Weights of a small transformer language model.
Size: width 64, MLP 128 SwiGLU, vocabulary 7769.
Architecture: rotary positions, no biases in attention or MLP, untied embeddings.
Training: a variant of Muon for these matrices, 152M tokens, 4642 steps.
Each number is 50 + 12 x the weight over the matrix's rms, rounded and kept within 0 to 99. Layers, rows and columns count from 0.

# layer 2 MLP gate, 128x64, rms 0.17, rows 79-115, columns 0-63
63 50 57 48 32 50 49 57 45 65 66 32 42 31 58 76 53 51 36 50 36 52 66 50 39 32 62 63 30 35 15 62 53 52 56 58 34 39 61 51 62 58 60 60 49 49 72 53 63 46 22 48 47 42 47 47 59 44 41 44 42 53 40 66
48 68 54 36 70 21 42 43 57 70 41 35 66 50 60 60 33 60 33 56 30 33 36 65 81 54 47 56 44 51 72 36 61 36 62 54 51 56 60 39 33 47 38 29 70 24 47 55 54 60 48 44 58 62 52 38 51 40 41 43 80 63 73 30
75 67 64 52 55 39 52 72 49 57 67 65 57 48 71 68 48 31 58 53 49 99 62 57 44 82 51 35 59 50 28 67 49 64 37 64 38 55 17 47 50 51 24 55 70 40 58 60 48 53 37 37 39 45 70 44 32 45 70 47 74 61 54 43
46 58 44 36 56 31 72 52 54 61 63 66 48 41 65 40 47 64 75 60 67 36 54 32 54 53 51 39 36 57 47 42 41 33 48 47 47 40 42 56 57 65 33 42 63 66 39 41 61 32 35 73 51 25 60 40 45 48 24 38 39 49 29 52
50 47 61 51 66 46 40 62 49 48 57 46 27 54 42 59 35 66 50 56 41 41 34 56 55 56 76 53 24 20 47 36 62 56 55 41 55 46 58 58 41 64 44 62 66 54 63 53 50 40 59 69 40 43 56 49 41 79 39 41 50 62 64 73
55 30 26 53 45 52 32 34 50 54 45 41 59 50 53 60 61 39 51 57 53 61 50 40 45 43 55 42 25 57 48 67 67 35 67 51 57 38 53 41 74 41 59 42 50 55 64 50 57 33 65 55 66 56 44 44 44 64 55 61 32 66 41 43
51 61 82 63 56 52 59 52 63 51 47 38 36 59 43 58 40 48 55 54 44 31 55 58 56 46 42 49 23 22 46 52 59 26 64 60 68 49 59 49 56 45 30 52 60 42 51 43 59 45 57 52 28 30 34 41 32 20 54 41 94 46 23 46
49 36 34 44 37 78 35 29 57 49 35 69 64 61 49 67 70 48 44 47 68 34 35 57 51 62 54 43 49 38 60 26 34 53 60 55 49 57 35 40 61 36 56 44 60 37 47 86 54 57 35 48 55 58 49 52 68 61 48 61 34 29 43 52
53 49 51 55 22 46 59 33 58 62 50 57 62 26 56 58 39 27 26 52 46 37 51 36 40 53 68 38 49 45 43 40 59 56 27 54 41 52 43 37 62 58 53 47 68 45 36 63 27 58 42 66 50 53 44 56 60 56 47 54 44 56 59 40
39 53 36 48 83 54 69 47 46 61 32 56 36 52 45 32 42 41 43 46 36 29 41 31 45 41 56 45 75 54 47 51 35 40 51 51 47 77 42 39 37 62 35 70 60 51 68 56 49 60 62 77 55 37 45 60 45 43 25 31 46 50 58 44
76 65 55 73 61 43 53 56 68 36 38 58 49 68 81 49 66 45 48 39 29 36 40 42 53 50 56 45 62 45 64 59 61 64 59 50 60 61 63 52 53 60 63 51 57 54 48 51 58 67 57 36 35 44 45 39 49 68 64 47 42 57 49 40
72 42 61 61 41 54 43 82 62 61 44 49 56 43 65 47 55 39 26 60 40 52 18 40 43 24 58 54 60 29 56 60 42 62 46 72 51 51 47 38 66 60 34 57 50 54 67 49 68 62 62 14 33 57 52 46 51 33 63 44 54 46 46 35
36 70 56 67 62 54 62 38 67 60 54 47 42 39 18 55 47 45 24 46 57 56 61 50 52 55 49 58 26 43 73 44 60 44 59 44 66 59 29 49 41 55 31 39 65 47 64 41 46 55 46 42 52 66 50 34 53 49 49 51 60 27 47 65
41 45 37 35 53 41 47 47 45 49 66 65 48 68 42 64 60 58 36 43 45 59 46 34 59 53 60 42 34 39 60 30 43 36 33 52 62 41 29 58 39 57 36 47 61 52 44 34 55 49 57 53 59 61 52 47 47 41 52 34 43 47 57 54
40 72 54 75 38 33 49 54 61 41 38 46 43 55 37 59 57 45 30 53 44 56 52 44 47 81 43 43 51 26 52 34 48 27 59 57 33 41 27 53 55 47 34 67 41 18 36 38 38 42 41 66 47 33 41 68 57 63 45 41 59 37 59 36
51 38 48 66 48 41 68 68 50 42 51 64 61 45 72 49 43 33 42 32 42 63 28 36 48 42 60 65 46 55 31 59 42 49 54 63 52 53 52 39 44 52 40 65 35 44 44 48 68 36 57 30 56 50 60 56 35 42 59 61 41 47 33 37
46 41 53 65 50 40 47 21 41 53 53 66 71 71 42 47 56 63 73 59 55 38 51 64 36 58 55 36 34 52 52 53 54 78 39 29 32 75 55 50 67 65 44 16 49 55 63 62 73 32 56 85 54 49 36 59 67 65 47 61 65 61 43 77
62 36 66 50 37 54 57 43 39 33 36 74 67 42 49 46 71 44 29 41 36 43 40 50 34 50 92 50 86 39 40 41 46 43 18 64 45 47 48 51 59 47 50 38 30 23 37 52 22 71 72 44 42 46 40 56 43 48 51 42 65 36 34 37
47 15 57 68 42 57 55 40 59 67 34 64 34 58 52 69 52 53 29 49 46 47 57 36 70 70 68 36 43 62 49 33 82 41 65 62 50 35 55 23 35 44 82 50 53 48 69 53 47 34 68 42 55 50 50 33 42 63 53 42 34 22 65 54
53 43 44 48 47 48 35 33 43 60 44 44 54 25 53 58 58 61 21 52 47 58 62 52 73 59 88 30 37 36 34 10 54 48 30 37 56 30 55 43 44 56 59 61 70 49 49 76 64 49 80 38 54 70 30 54 45 60 48 67 51 55 61 69
38 73 47 44 51 49 32 58 61 55 43 52 46 48 57 56 55 43 54 63 39 64 56 24 47 76 47 64 61 60 44 42 25 48 66 38 66 52 57 50 55 54 55 71 60 49 53 44 36 51 47 50 48 55 43 47 43 43 38 63 28 35 49 62
40 48 62 40 52 66 49 49 36 81 55 45 51 53 66 58 38 32 67 59 48 71 32 30 57 58 53 37 64 50 36 37 18 50 41 43 57 63 39 53 42 43 45 59 68 62 55 38 54 64 46 59 73 38 52 63 46 43 39 44 42 43 58 50
57 56 38 47 49 38 53 58 71 39 46 64 35 44 57 54 57 59 46 30 31 42 70 53 61 39 62 58 45 47 47 48 70 58 53 47 62 37 79 23 46 53 47 24 48 52 40 48 71 50 51 48 43 41 47 48 55 34 48 51 63 34 34 23
68 50 56 49 46 50 46 32 56 39 31 45 55 45 34 49 63 42 49 30 31 58 41 49 76 69 39 46 52 58 66 50 76 63 37 58 41 30 66 32 65 66 36 31 50 51 43 56 40 47 54 31 72 51 55 71 49 49 45 48 52 54 51 44
47 74 18 48 63 75 28 38 65 55 53 54 35 42 49 56 44 55 47 58 55 44 28 46 25 53 32 56 65 35 46 26 49 36 58 45 50 33 67 67 50 60 54 41 54 55 57 63 49 38 47 47 44 39 75 58 55 38 69 73 60 52 56 43
49 32 29 44 59 42 25 63 37 71 26 59 55 56 62 46 41 71 51 52 63 62 70 70 54 56 38 42 41 46 30 58 66 52 58 47 37 66 29 50 43 59 42 54 82 49 88 57 42 48 35 42 53 64 57 52 50 37 34 57 48 45 52 59
22 33 51 22 44 57 63 60 42 30 49 65 56 67 60 45 40 27 50 57 36 43 42 47 49 62 56 46 49 41 52 24 56 46 44 44 23 43 66 47 37 57 61 40 43 30 37 44 34 39 46 58 65 47 61 56 08 45 40 56 63 66 51 42
57 69 49 50 40 58 70 40 59 45 58 65 35 63 38 53 49 62 46 49 41 70 37 45 58 41 56 14 47 56 38 63 23 31 51 36 46 54 47 27 29 38 56 52 75 42 49 40 65 32 48 46 37 61 52 56 39 49 54 45 55 60 42 48
64 57 80 60 29 64 46 80 55 48 52 49 64 46 49 34 31 57 57 37 55 44 50 44 47 72 53 51 43 32 37 57 59 37 48 55 57 37 73 28 51 56 53 44 59 32 66 44 44 62 29 63 64 67 43 55 67 65 51 68 29 65 62 49
46 35 24 39 58 63 46 66 43 57 55 63 52 50 52 54 42 43 58 48 53 42 47 54 38 31 54 32 55 61 67 37 57 52 47 41 57 52 63 44 53 36 44 51 45 48 52 58 66 60 64 60 32 56 60 38 56 36 44 63 50 47 42 55
42 43 47 59 60 68 52 33 31 53 64 42 65 49 57 27 46 57 62 58 52 54 67 33 39 50 48 34 59 44 58 44 61 57 42 30 44 36 56 53 56 47 53 62 48 66 51 51 48 48 52 57 75 48 67 49 23 49 55 36 51 45 45 67
38 37 34 50 68 46 36 29 60 36 53 55 42 34 40 45 42 59 63 55 48 64 50 54 28 48 51 44 76 68 66 19 62 39 62 50 49 42 56 44 41 52 48 43 60 48 46 53 50 54 37 53 65 27 54 55 45 53 61 54 57 54 57 46
66 50 66 55 58 51 54 31 43 45 31 46 52 59 35 55 44 63 36 51 53 42 69 66 57 50 50 43 40 45 33 55 43 62 56 46 47 37 49 56 49 55 31 42 55 50 51 55 47 59 52 54 35 37 61 54 35 53 30 52 33 52 61 54
54 35 48 66 87 49 42 43 48 52 74 65 46 52 57 35 49 54 49 32 40 51 47 46 34 33 50 74 65 22 43 39 67 48 81 34 60 37 46 52 71 35 17 54 60 57 90 79 50 21 69 48 50 63 66 35 61 46 37 69 34 62 42 55
62 46 57 48 56 56 50 45 47 39 45 54 56 47 44 51 62 48 40 39 38 67 39 40 73 54 75 50 48 51 57 66 32 61 55 44 60 39 49 49 62 42 82 46 61 52 56 32 29 59 63 38 53 67 70 64 21 54 48 74 18 46 51 34
47 27 27 55 52 48 48 30 36 25 40 36 62 53 46 35 51 55 74 48 62 59 61 58 27 48 52 30 59 64 37 37 42 71 69 48 57 50 45 58 57 29 32 42 32 30 72 71 29 56 42 61 62 48 53 60 48 42 38 57 47 57 55 84
45 50 44 41 60 63 58 52 48 59 45 49 24 55 36 54 45 14 58 35 62 59 50 44 47 59 46 46 36 45 61 51 60 38 39 42 61 60 55 50 52 52 74 42 54 63 54 48 46 38 45 43 46 41 66 50 52 39 38 32 57 48 40 66
# layer 2 MLP up, 128x64, rms 0.164, rows 79-114, columns 0-63
40 54 59 44 54 52 56 62 54 43 35 56 43 72 41 39 41 42 51 60 60 66 48 53 71 65 43 41 50 58 60 49 51 47 35 43 54 52 35 47 36 45 42 48 58 35 36 37 54 53 63 40 64 52 52 37 46 59 51 53 54 57 30 38
56 67 49 41 43 49 62 75 55 49 41 44 41 60 61 60 56 41 56 38 59 54 54 40 31 33 56 79 34 43 39 74 61 65 46 28 21 64 60 46 34 53 56 47 32 64 54 51 44 63 43 41 40 65 50 48 41 60 48 72 42 61 27 72
37 42 57 64 45 47 35 55 44 46 59 41 33 60 29 27 70 69 39 32 28 48 60 47 57 41 44 65 69 46 30 58 41 35 45 36 73 47 47 28 38 51 32 55 66 43 44 78 56 44 63 49 43 59 30 57 67 37 48 51 33 38 42 64
40 42 39 71 50 61 34 41 32 58 61 38 51 49 34 38 50 48 43 40 39 69 48 58 56 53 43 44 33 36 44 49 56 48 46 63 52 43 44 65 63 52 49 48 58 27 48 29 37 62 46 57 56 57 32 43 41 44 45 61 38 38 60 64
55 51 58 52 22 65 34 52 49 44 63 35 45 59 54 39 64 39 50 43 43 51 57 51 54 56 30 60 55 41 50 75 49 64 52 23 40 64 63 50 48 59 82 40 59 38 59 75 61 38 60 38 69 82 40 48 75 64 48 55 46 70 47 40
58 35 46 66 40 45 45 38 53 57 50 48 44 34 41 59 56 43 38 41 34 49 55 34 53 43 51 52 31 38 37 72 61 36 53 66 59 39 54 60 64 46 49 52 48 57 47 26 59 51 59 59 39 60 45 34 60 43 44 41 34 46 35 45
29 61 52 68 57 71 39 49 34 29 46 70 44 70 39 32 42 76 54 23 44 57 54 33 43 54 50 38 80 59 40 60 39 47 59 52 45 41 38 53 52 40 37 64 42 73 43 52 61 33 49 61 69 46 52 48 60 66 33 37 22 42 44 44
54 31 58 42 51 64 45 62 41 45 39 46 50 44 83 46 35 52 35 35 35 42 54 68 69 59 53 53 37 51 43 53 46 59 35 74 54 35 52 64 47 44 36 57 53 40 53 43 31 51 35 39 43 42 53 34 20 41 65 40 56 49 36 39
62 39 60 42 69 36 56 47 45 45 50 45 56 56 34 52 60 67 62 56 53 70 58 42 59 42 75 48 30 51 57 63 47 37 90 45 46 36 75 70 43 41 56 52 41 59 57 46 56 56 60 33 54 67 44 70 35 47 40 65 43 60 39 34
55 51 52 28 58 56 53 70 68 27 39 60 32 27 58 54 63 38 46 57 36 33 40 52 40 50 45 43 67 29 18 42 55 70 48 59 61 39 52 52 49 73 45 73 66 60 68 66 45 53 67 39 39 68 60 52 76 83 42 74 33 45 68 55
55 55 44 37 46 63 49 59 48 53 55 52 55 66 34 51 43 52 52 27 57 57 52 55 56 44 61 39 54 40 55 30 57 62 58 49 68 37 68 41 44 45 66 46 35 45 57 45 41 63 47 50 57 51 63 55 32 79 64 72 28 80 59 23
67 34 47 50 60 65 66 35 64 43 64 70 43 11 55 32 44 45 67 58 69 42 50 68 35 28 52 42 47 45 50 51 46 49 47 45 36 81 87 64 35 69 72 45 57 43 42 46 42 43 36 48 66 62 69 35 47 58 29 67 62 55 68 55
70 59 53 57 37 40 59 76 50 56 37 32 34 57 69 60 52 71 55 55 29 37 22 49 32 45 27 80 69 64 55 52 63 49 36 44 57 57 57 64 49 54 68 60 56 43 47 56 35 44 47 60 30 36 45 29 58 46 59 62 58 49 38 30
22 38 48 43 51 58 38 58 55 43 55 61 48 53 46 53 37 48 45 60 64 58 58 57 51 55 48 65 54 79 45 49 43 55 70 49 46 51 51 40 91 49 54 63 61 59 49 65 39 41 27 40 71 66 28 81 46 54 43 59 41 39 40 32
62 30 81 61 26 66 49 32 43 24 40 21 56 67 38 42 60 57 57 30 60 45 71 34 49 50 43 41 63 61 47 69 58 55 55 24 40 47 57 66 43 37 71 46 44 36 55 48 49 34 60 49 61 68 25 56 62 57 42 39 35 51 65 57
55 40 43 42 39 31 46 36 51 47 44 44 62 29 31 33 48 51 44 23 49 45 53 61 57 48 45 66 45 68 38 56 61 55 44 33 55 44 50 56 28 33 53 37 44 60 47 51 62 44 42 49 57 44 42 44 51 50 50 59 32 46 34 73
33 70 61 46 33 35 53 32 63 54 45 72 41 53 67 43 68 52 42 63 80 44 33 37 57 66 37 69 55 59 34 30 37 53 51 48 52 65 55 45 46 32 31 35 59 44 60 57 44 41 56 56 64 62 45 48 23 40 52 55 28 51 43 69
63 45 50 56 26 26 39 48 50 44 31 63 34 31 53 38 51 68 36 43 25 43 49 68 40 57 49 56 50 23 47 67 42 19 44 42 83 36 55 50 53 45 70 45 40 27 60 49 44 65 38 41 55 61 35 58 45 48 51 38 23 52 25 35
41 48 48 47 55 64 60 50 58 45 41 36 28 39 44 68 44 44 28 49 68 33 33 50 56 44 46 56 60 57 62 40 61 65 45 33 41 55 84 51 32 54 34 79 42 46 48 67 52 39 41 75 59 47 32 47 39 66 41 31 45 74 70 59
51 59 41 35 57 32 47 49 55 59 27 66 61 64 48 44 30 48 41 42 23 72 28 47 44 44 43 52 44 46 49 84 57 58 66 68 35 48 41 41 24 51 68 41 63 55 45 48 44 35 36 47 53 58 29 63 43 46 14 23 53 43 67 45
54 50 58 31 23 49 68 59 50 76 50 37 52 30 50 56 64 55 65 47 54 47 75 37 53 40 43 67 61 42 43 78 27 47 56 59 49 47 59 69 48 66 64 67 58 57 55 39 29 41 46 50 48 69 54 81 60 63 50 63 59 44 59 68
47 47 25 35 68 41 34 72 52 43 57 59 48 71 24 40 53 55 63 36 62 43 67 48 42 62 36 49 69 50 64 50 57 53 40 49 52 42 67 78 59 45 57 49 50 55 62 35 44 59 57 47 35 67 55 41 45 53 54 46 60 50 58 49
45 49 62 61 38 83 50 31 49 50 51 59 45 19 43 63 46 27 54 61 56 35 46 60 37 65 47 46 66 53 65 41 56 67 33 53 71 47 55 57 51 68 50 60 35 32 48 44 41 57 57 21 34 56 49 49 78 76 41 80 42 56 62 55
36 41 44 29 64 77 54 50 51 78 54 66 57 42 50 66 54 38 75 65 58 44 43 54 55 35 59 47 53 50 61 35 42 37 58 55 51 68 39 43 19 46 63 62 57 44 46 72 46 28 31 60 72 50 46 47 46 37 54 49 43 40 62 62
48 47 42 37 20 43 50 54 40 63 56 59 59 46 44 25 58 72 49 69 49 61 56 57 51 87 60 47 55 46 36 55 48 48 44 47 57 54 38 65 59 61 45 65 54 52 78 42 56 44 49 39 72 67 44 57 55 69 60 64 46 48 42 52
45 60 57 74 35 54 44 56 41 54 45 47 48 59 58 46 44 47 44 44 48 35 42 53 38 55 47 61 68 45 39 49 47 52 34 51 59 59 58 64 56 63 59 47 62 63 56 33 55 54 77 36 60 53 52 37 46 57 49 43 44 48 32 39
63 41 42 49 53 51 51 35 60 32 27 57 76 39 59 91 53 58 63 57 40 31 44 54 50 40 39 44 50 49 50 54 44 44 44 57 61 32 55 58 46 59 55 54 43 51 51 45 58 50 58 64 52 53 45 36 62 45 45 63 53 17 52 48
29 16 15 28 38 38 46 49 35 53 41 48 76 57 69 43 45 48 55 18 52 40 43 48 62 67 71 43 47 65 42 46 57 35 48 59 40 50 61 53 38 65 54 34 51 57 36 39 32 52 64 46 48 44 48 71 41 62 48 72 50 56 51 39
31 52 68 61 53 27 64 46 60 65 31 44 38 60 41 59 51 76 56 39 48 58 54 36 73 57 44 31 22 44 38 60 55 43 64 53 36 38 56 65 57 35 41 47 43 44 37 40 53 30 37 67 49 52 77 54 22 56 33 58 45 52 42 64
45 54 44 56 46 49 76 46 64 39 52 51 47 41 31 34 51 60 52 49 35 53 60 46 56 49 47 60 61 48 41 52 51 26 61 60 40 21 55 51 41 46 51 33 38 31 35 44 47 55 44 43 64 49 54 42 39 45 59 44 49 48 51 41
52 47 34 63 44 41 59 62 40 55 51 55 37 49 43 26 56 47 40 47 65 70 48 46 23 57 46 53 56 65 56 66 51 52 26 41 71 56 44 47 57 47 23 49 51 37 64 70 68 45 57 58 40 43 27 48 68 40 30 54 37 54 62 48
69 40 46 56 46 55 51 52 57 45 68 44 52 45 57 65 38 59 20 54 51 67 68 80 42 51 43 42 51 35 28 54 53 63 71 44 62 13 73 51 42 22 44 61 50 42 48 40 49 61 50 35 28 54 43 45 51 31 54 49 56 44 48 56
49 62 45 65 40 47 57 45 44 43 48 40 40 50 45 51 43 43 37 50 43 60 55 63 46 42 45 58 19 29 37 84 28 59 57 60 52 50 51 70 49 62 43 53 44 45 59 51 59 56 68 67 45 50 68 64 48 48 49 36 48 54 45 55
36 55 58 50 57 42 49 41 56 30 61 28 63 73 48 66 54 70 59 65 46 53 53 59 52 65 29 98 60 36 31 52 55 51 54 37 50 67 47 38 28 54 41 71 42 50 56 62 70 47 46 51 33 71 39 23 72 52 74 25 73 21 38 35
61 56 61 36 62 60 42 46 43 20 38 57 75 36 57 35 42 43 50 58 67 51 69 26 47 46 41 42 27 54 53 62 57 53 54 42 49 55 64 66 59 49 35 51 69 45 36 34 70 39 71 54 58 51 45 37 28 50 56 55 53 64 36 37
39 44 56 24 67 37 51 46 60 61 52 75 62 64 67 57 61 68 49 65 31 67 54 48 50 41 84 61 65 56 69 52 64 24 39 61 44 59 57 42 29 47 61 62 55 58 32 31 55 50 50 46 35 41 35 32 27 56 47 44 60 52 37 31
# layer 2 MLP down (transposed), 128x64, rms 0.147, rows 79-114, columns 0-63
71 37 55 65 48 66 41 59 39 56 48 35 40 35 35 63 49 56 51 56 46 50 57 57 59 54 52 53 57 26 51 56 38 32 40 57 54 42 64 48 48 52 41 62 69 43 71 48 56 62 56 33 58 54 45 41 36 82 34 48 47 63 31 69
79 38 38 59 51 55 53 51 69 53 44 41 58 53 44 47 30 52 35 33 53 34 34 51 61 49 37 62 67 36 57 52 55 42 69 48 52 54 47 63 46 40 42 37 68 38 50 57 61 39 50 52 66 58 55 51 62 53 20 44 94 66 72 43
78 67 49 67 52 52 43 53 47 32 46 42 75 57 63 80 39 43 62 54 32 41 60 55 63 48 83 49 45 54 54 39 36 67 49 34 45 55 39 52 56 45 34 52 51 56 73 55 75 40 62 52 45 68 51 44 63 25 58 57 52 66 26 42
38 44 41 61 66 64 52 45 42 53 39 52 51 57 35 52 51 48 33 63 50 51 68 51 65 84 58 53 58 54 37 49 45 54 44 42 42 50 65 38 35 49 48 49 47 25 52 36 42 49 46 31 70 64 54 54 33 44 50 58 57 30 72 47
47 51 22 36 42 47 39 41 62 28 30 56 61 57 35 52 55 50 46 42 60 67 35 57 32 45 81 40 52 44 56 58 62 48 75 52 36 48 34 70 66 57 43 37 53 44 57 43 29 54 45 61 41 62 51 42 62 58 27 52 42 42 56 61
44 56 35 54 62 45 19 46 53 47 57 48 62 63 61 50 56 35 57 58 53 53 35 48 38 49 32 33 45 60 50 76 58 51 78 53 52 58 58 35 52 40 69 51 46 56 52 66 55 47 58 52 66 41 39 46 40 43 67 73 42 47 51 35
34 63 32 45 65 70 61 33 35 65 54 48 62 36 38 43 56 62 45 63 60 50 54 60 53 66 44 39 64 51 54 36 57 66 52 44 33 37 36 40 59 49 72 44 48 49 47 58 33 53 40 37 82 39 62 43 49 75 36 56 26 51 67 44
45 71 53 44 54 28 40 51 34 58 65 53 46 49 44 57 46 43 62 48 48 59 49 33 55 36 63 54 50 38 53 26 60 51 82 45 49 40 33 26 57 47 74 37 55 55 43 56 43 43 63 41 48 55 56 63 57 37 32 47 63 48 56 27
80 55 36 60 49 67 66 49 67 47 51 45 54 55 75 40 40 36 23 51 41 45 60 32 49 26 40 48 55 58 46 45 64 55 14 57 51 53 42 34 68 56 53 59 44 46 48 63 42 50 32 56 40 58 63 48 60 61 69 29 65 58 58 67
62 34 76 65 56 67 41 54 41 86 59 55 45 54 41 25 48 41 29 42 57 32 36 27 48 58 43 68 63 36 59 50 31 84 64 36 43 70 43 49 33 58 48 53 62 68 71 74 29 50 49 48 68 35 55 67 50 65 22 48 53 48 65 56
52 46 26 39 29 68 52 56 41 61 41 57 54 64 34 49 32 49 52 40 57 48 50 60 50 54 59 44 43 47 75 41 55 65 57 61 75 35 62 35 55 54 52 65 32 62 45 54 33 57 45 41 44 53 56 37 39 69 74 65 27 65 51 25
71 48 67 49 49 52 23 60 70 57 52 50 41 39 51 38 41 33 64 67 48 52 38 57 49 30 51 43 60 33 49 63 52 50 42 53 37 73 69 42 34 63 62 55 37 62 16 50 49 43 46 58 64 52 53 38 39 62 29 49 46 56 50 35
20 59 63 54 54 47 54 28 70 38 60 45 63 48 43 63 52 58 62 53 69 55 59 53 72 58 68 57 38 28 76 60 39 50 49 12 46 55 49 39 52 49 27 54 40 49 70 52 53 48 61 41 46 71 55 51 37 63 42 85 43 48 38 54
74 71 34 50 61 61 59 29 49 57 28 50 65 43 50 31 65 53 53 57 49 66 61 49 61 52 33 42 61 44 53 31 69 70 39 47 54 59 48 60 35 50 49 21 46 38 54 36 68 38 61 51 52 26 63 46 40 43 42 64 59 44 52 74
37 78 54 35 59 40 44 49 62 55 59 41 40 42 40 45 44 47 75 67 22 41 29 35 34 55 34 52 47 31 36 57 49 46 57 50 75 48 33 53 55 45 52 32 53 56 39 61 47 59 55 65 35 50 42 47 77 66 28 64 52 43 41 45
42 47 63 42 40 28 43 49 31 52 40 50 43 35 43 52 53 58 54 53 47 36 65 52 48 56 47 49 45 50 56 54 57 52 64 37 50 36 60 61 19 24 59 44 25 82 70 42 76 45 40 39 57 52 47 47 64 52 44 57 50 52 49 83
71 55 38 37 67 60 43 66 37 38 39 49 26 50 40 37 51 49 50 38 14 56 74 55 69 43 35 53 68 36 33 52 46 48 51 60 34 52 59 65 44 51 59 56 34 65 47 32 56 63 58 41 44 38 61 64 55 43 48 54 60 49 45 38
73 45 56 55 41 47 41 54 43 47 31 56 47 44 51 65 41 65 33 49 30 31 42 44 47 60 78 69 64 45 60 62 33 22 24 70 57 51 77 57 61 55 56 31 52 36 58 70 49 59 49 56 56 49 34 54 45 52 41 18 71 34 26 54
40 55 62 65 35 40 63 39 43 36 63 53 61 61 48 48 46 36 61 53 47 62 50 67 49 54 37 59 57 55 67 38 47 67 66 57 36 46 34 66 76 37 42 52 61 45 53 42 48 53 38 20 52 27 66 69 52 55 75 57 58 43 73 53
76 39 66 55 56 59 31 43 59 29 48 43 45 66 61 33 55 44 38 59 50 31 42 55 66 33 65 43 54 41 15 46 47 41 36 52 63 53 35 52 62 59 50 32 58 76 26 54 54 47 40 60 55 64 75 55 53 62 46 43 53 57 37 41
16 47 65 36 44 42 45 33 16 49 57 63 53 26 37 51 55 31 68 66 56 47 38 62 39 49 39 73 17 46 36 68 46 53 39 54 41 60 50 40 52 57 48 62 45 66 47 46 40 69 42 45 33 44 43 42 67 34 47 51 43 22 55 67
74 56 52 46 63 59 60 55 42 53 45 65 48 31 36 56 32 52 44 66 75 44 54 41 69 60 60 36 64 65 51 50 52 52 35 62 44 43 16 62 39 38 40 54 60 84 54 21 40 38 41 58 49 45 52 48 41 50 51 35 43 42 50 60
32 46 70 77 50 35 37 29 47 38 45 63 65 39 42 41 40 44 71 60 42 45 72 51 41 77 45 35 60 55 52 60 60 43 29 42 59 45 41 51 54 64 60 48 36 23 46 42 51 50 66 41 51 55 39 53 69 75 25 57 35 35 40 55
39 31 41 54 54 44 47 41 63 77 62 61 41 50 37 58 46 57 54 55 73 33 41 54 23 56 49 59 56 53 38 57 43 46 45 84 48 38 26 48 43 34 58 54 50 38 48 41 34 48 57 52 48 16 43 61 20 43 47 47 44 41 52 59
45 30 49 41 44 36 88 17 53 49 51 47 48 44 40 55 49 52 46 57 39 57 63 47 52 55 56 60 50 63 65 56 45 61 52 43 45 52 30 37 48 49 45 51 49 55 51 43 36 22 50 64 56 67 70 53 40 60 48 57 62 46 47 63
67 34 47 40 70 55 51 72 47 56 44 53 61 64 57 51 38 49 53 58 40 71 68 51 53 48 36 42 54 33 35 60 78 43 67 57 44 45 39 57 48 44 36 60 70 38 73 57 53 53 35 54 31 61 55 63 55 44 48 51 48 52 59 44
23 47 50 22 48 55 60 61 39 66 66 40 34 56 37 23 43 35 58 50 45 55 48 41 62 50 63 58 38 40 37 38 74 40 41 33 55 50 58 41 25 53 64 37 44 52 37 53 43 31 39 54 42 55 45 66 40 40 36 30 48 58 33 53
42 50 38 42 47 47 40 69 30 62 36 56 69 43 63 38 71 38 54 35 47 26 30 57 74 42 52 60 57 34 60 46 48 64 38 64 71 76 49 65 49 46 63 63 33 52 38 47 44 63 34 44 39 44 60 51 17 37 38 62 30 51 53 43
67 25 29 57 64 53 58 35 57 50 68 48 47 67 74 55 56 42 36 46 52 47 60 51 45 44 46 36 55 54 59 22 48 60 54 26 70 43 39 52 61 37 68 35 57 47 29 67 49 45 60 44 39 41 40 40 36 58 40 58 81 43 48 42
56 50 45 58 65 72 50 44 58 45 46 43 66 63 33 41 40 53 50 47 55 62 65 60 46 49 43 52 67 47 27 37 46 42 57 68 57 60 66 36 59 71 41 42 55 43 49 45 58 42 35 52 47 55 53 39 42 53 44 45 51 44 49 54
70 55 50 58 47 45 53 61 50 35 35 52 38 45 38 63 35 46 55 28 24 47 65 46 68 43 41 34 62 43 65 37 41 34 49 46 31 33 51 54 65 52 38 51 51 59 54 34 56 52 40 40 35 59 63 47 49 42 42 53 62 54 37 48
30 35 61 51 45 38 37 40 52 30 60 56 70 57 60 33 52 52 71 42 63 46 46 42 51 33 42 43 52 74 74 40 43 40 41 51 36 59 48 55 55 60 59 49 52 44 50 60 50 51 49 43 72 27 48 41 57 61 41 40 56 47 62 57
67 51 65 64 49 57 49 33 68 54 34 44 56 57 53 61 59 66 35 51 50 62 53 61 45 22 51 48 57 47 51 61 35 66 42 59 58 46 30 64 53 64 47 52 57 59 48 49 35 60 57 40 37 65 70 48 60 26 53 66 64 62 46 36
41 29 43 56 42 45 80 51 75 58 57 47 50 41 54 39 65 53 54 49 63 56 29 22 40 58 46 80 24 44 69 45 54 46 58 35 70 66 43 42 65 53 43 67 52 52 71 60 40 31 39 29 75 53 50 41 47 40 54 68 43 52 50 53
44 50 27 59 46 48 70 30 48 83 47 55 26 56 44 55 62 50 49 50 50 74 45 63 62 50 52 63 51 71 54 48 58 72 49 49 44 48 40 33 62 58 84 49 48 72 56 38 44 57 55 52 54 52 37 56 23 47 50 36 55 42 62 51
32 62 39 50 48 39 66 45 35 51 40 53 59 46 19 53 44 51 52 52 71 62 56 54 51 69 43 41 19 53 49 44 46 68 54 56 52 39 63 49 72 55 54 32 61 53 62 52 29 61 43 49 70 61 62 49 53 44 56 50 40 37 69 58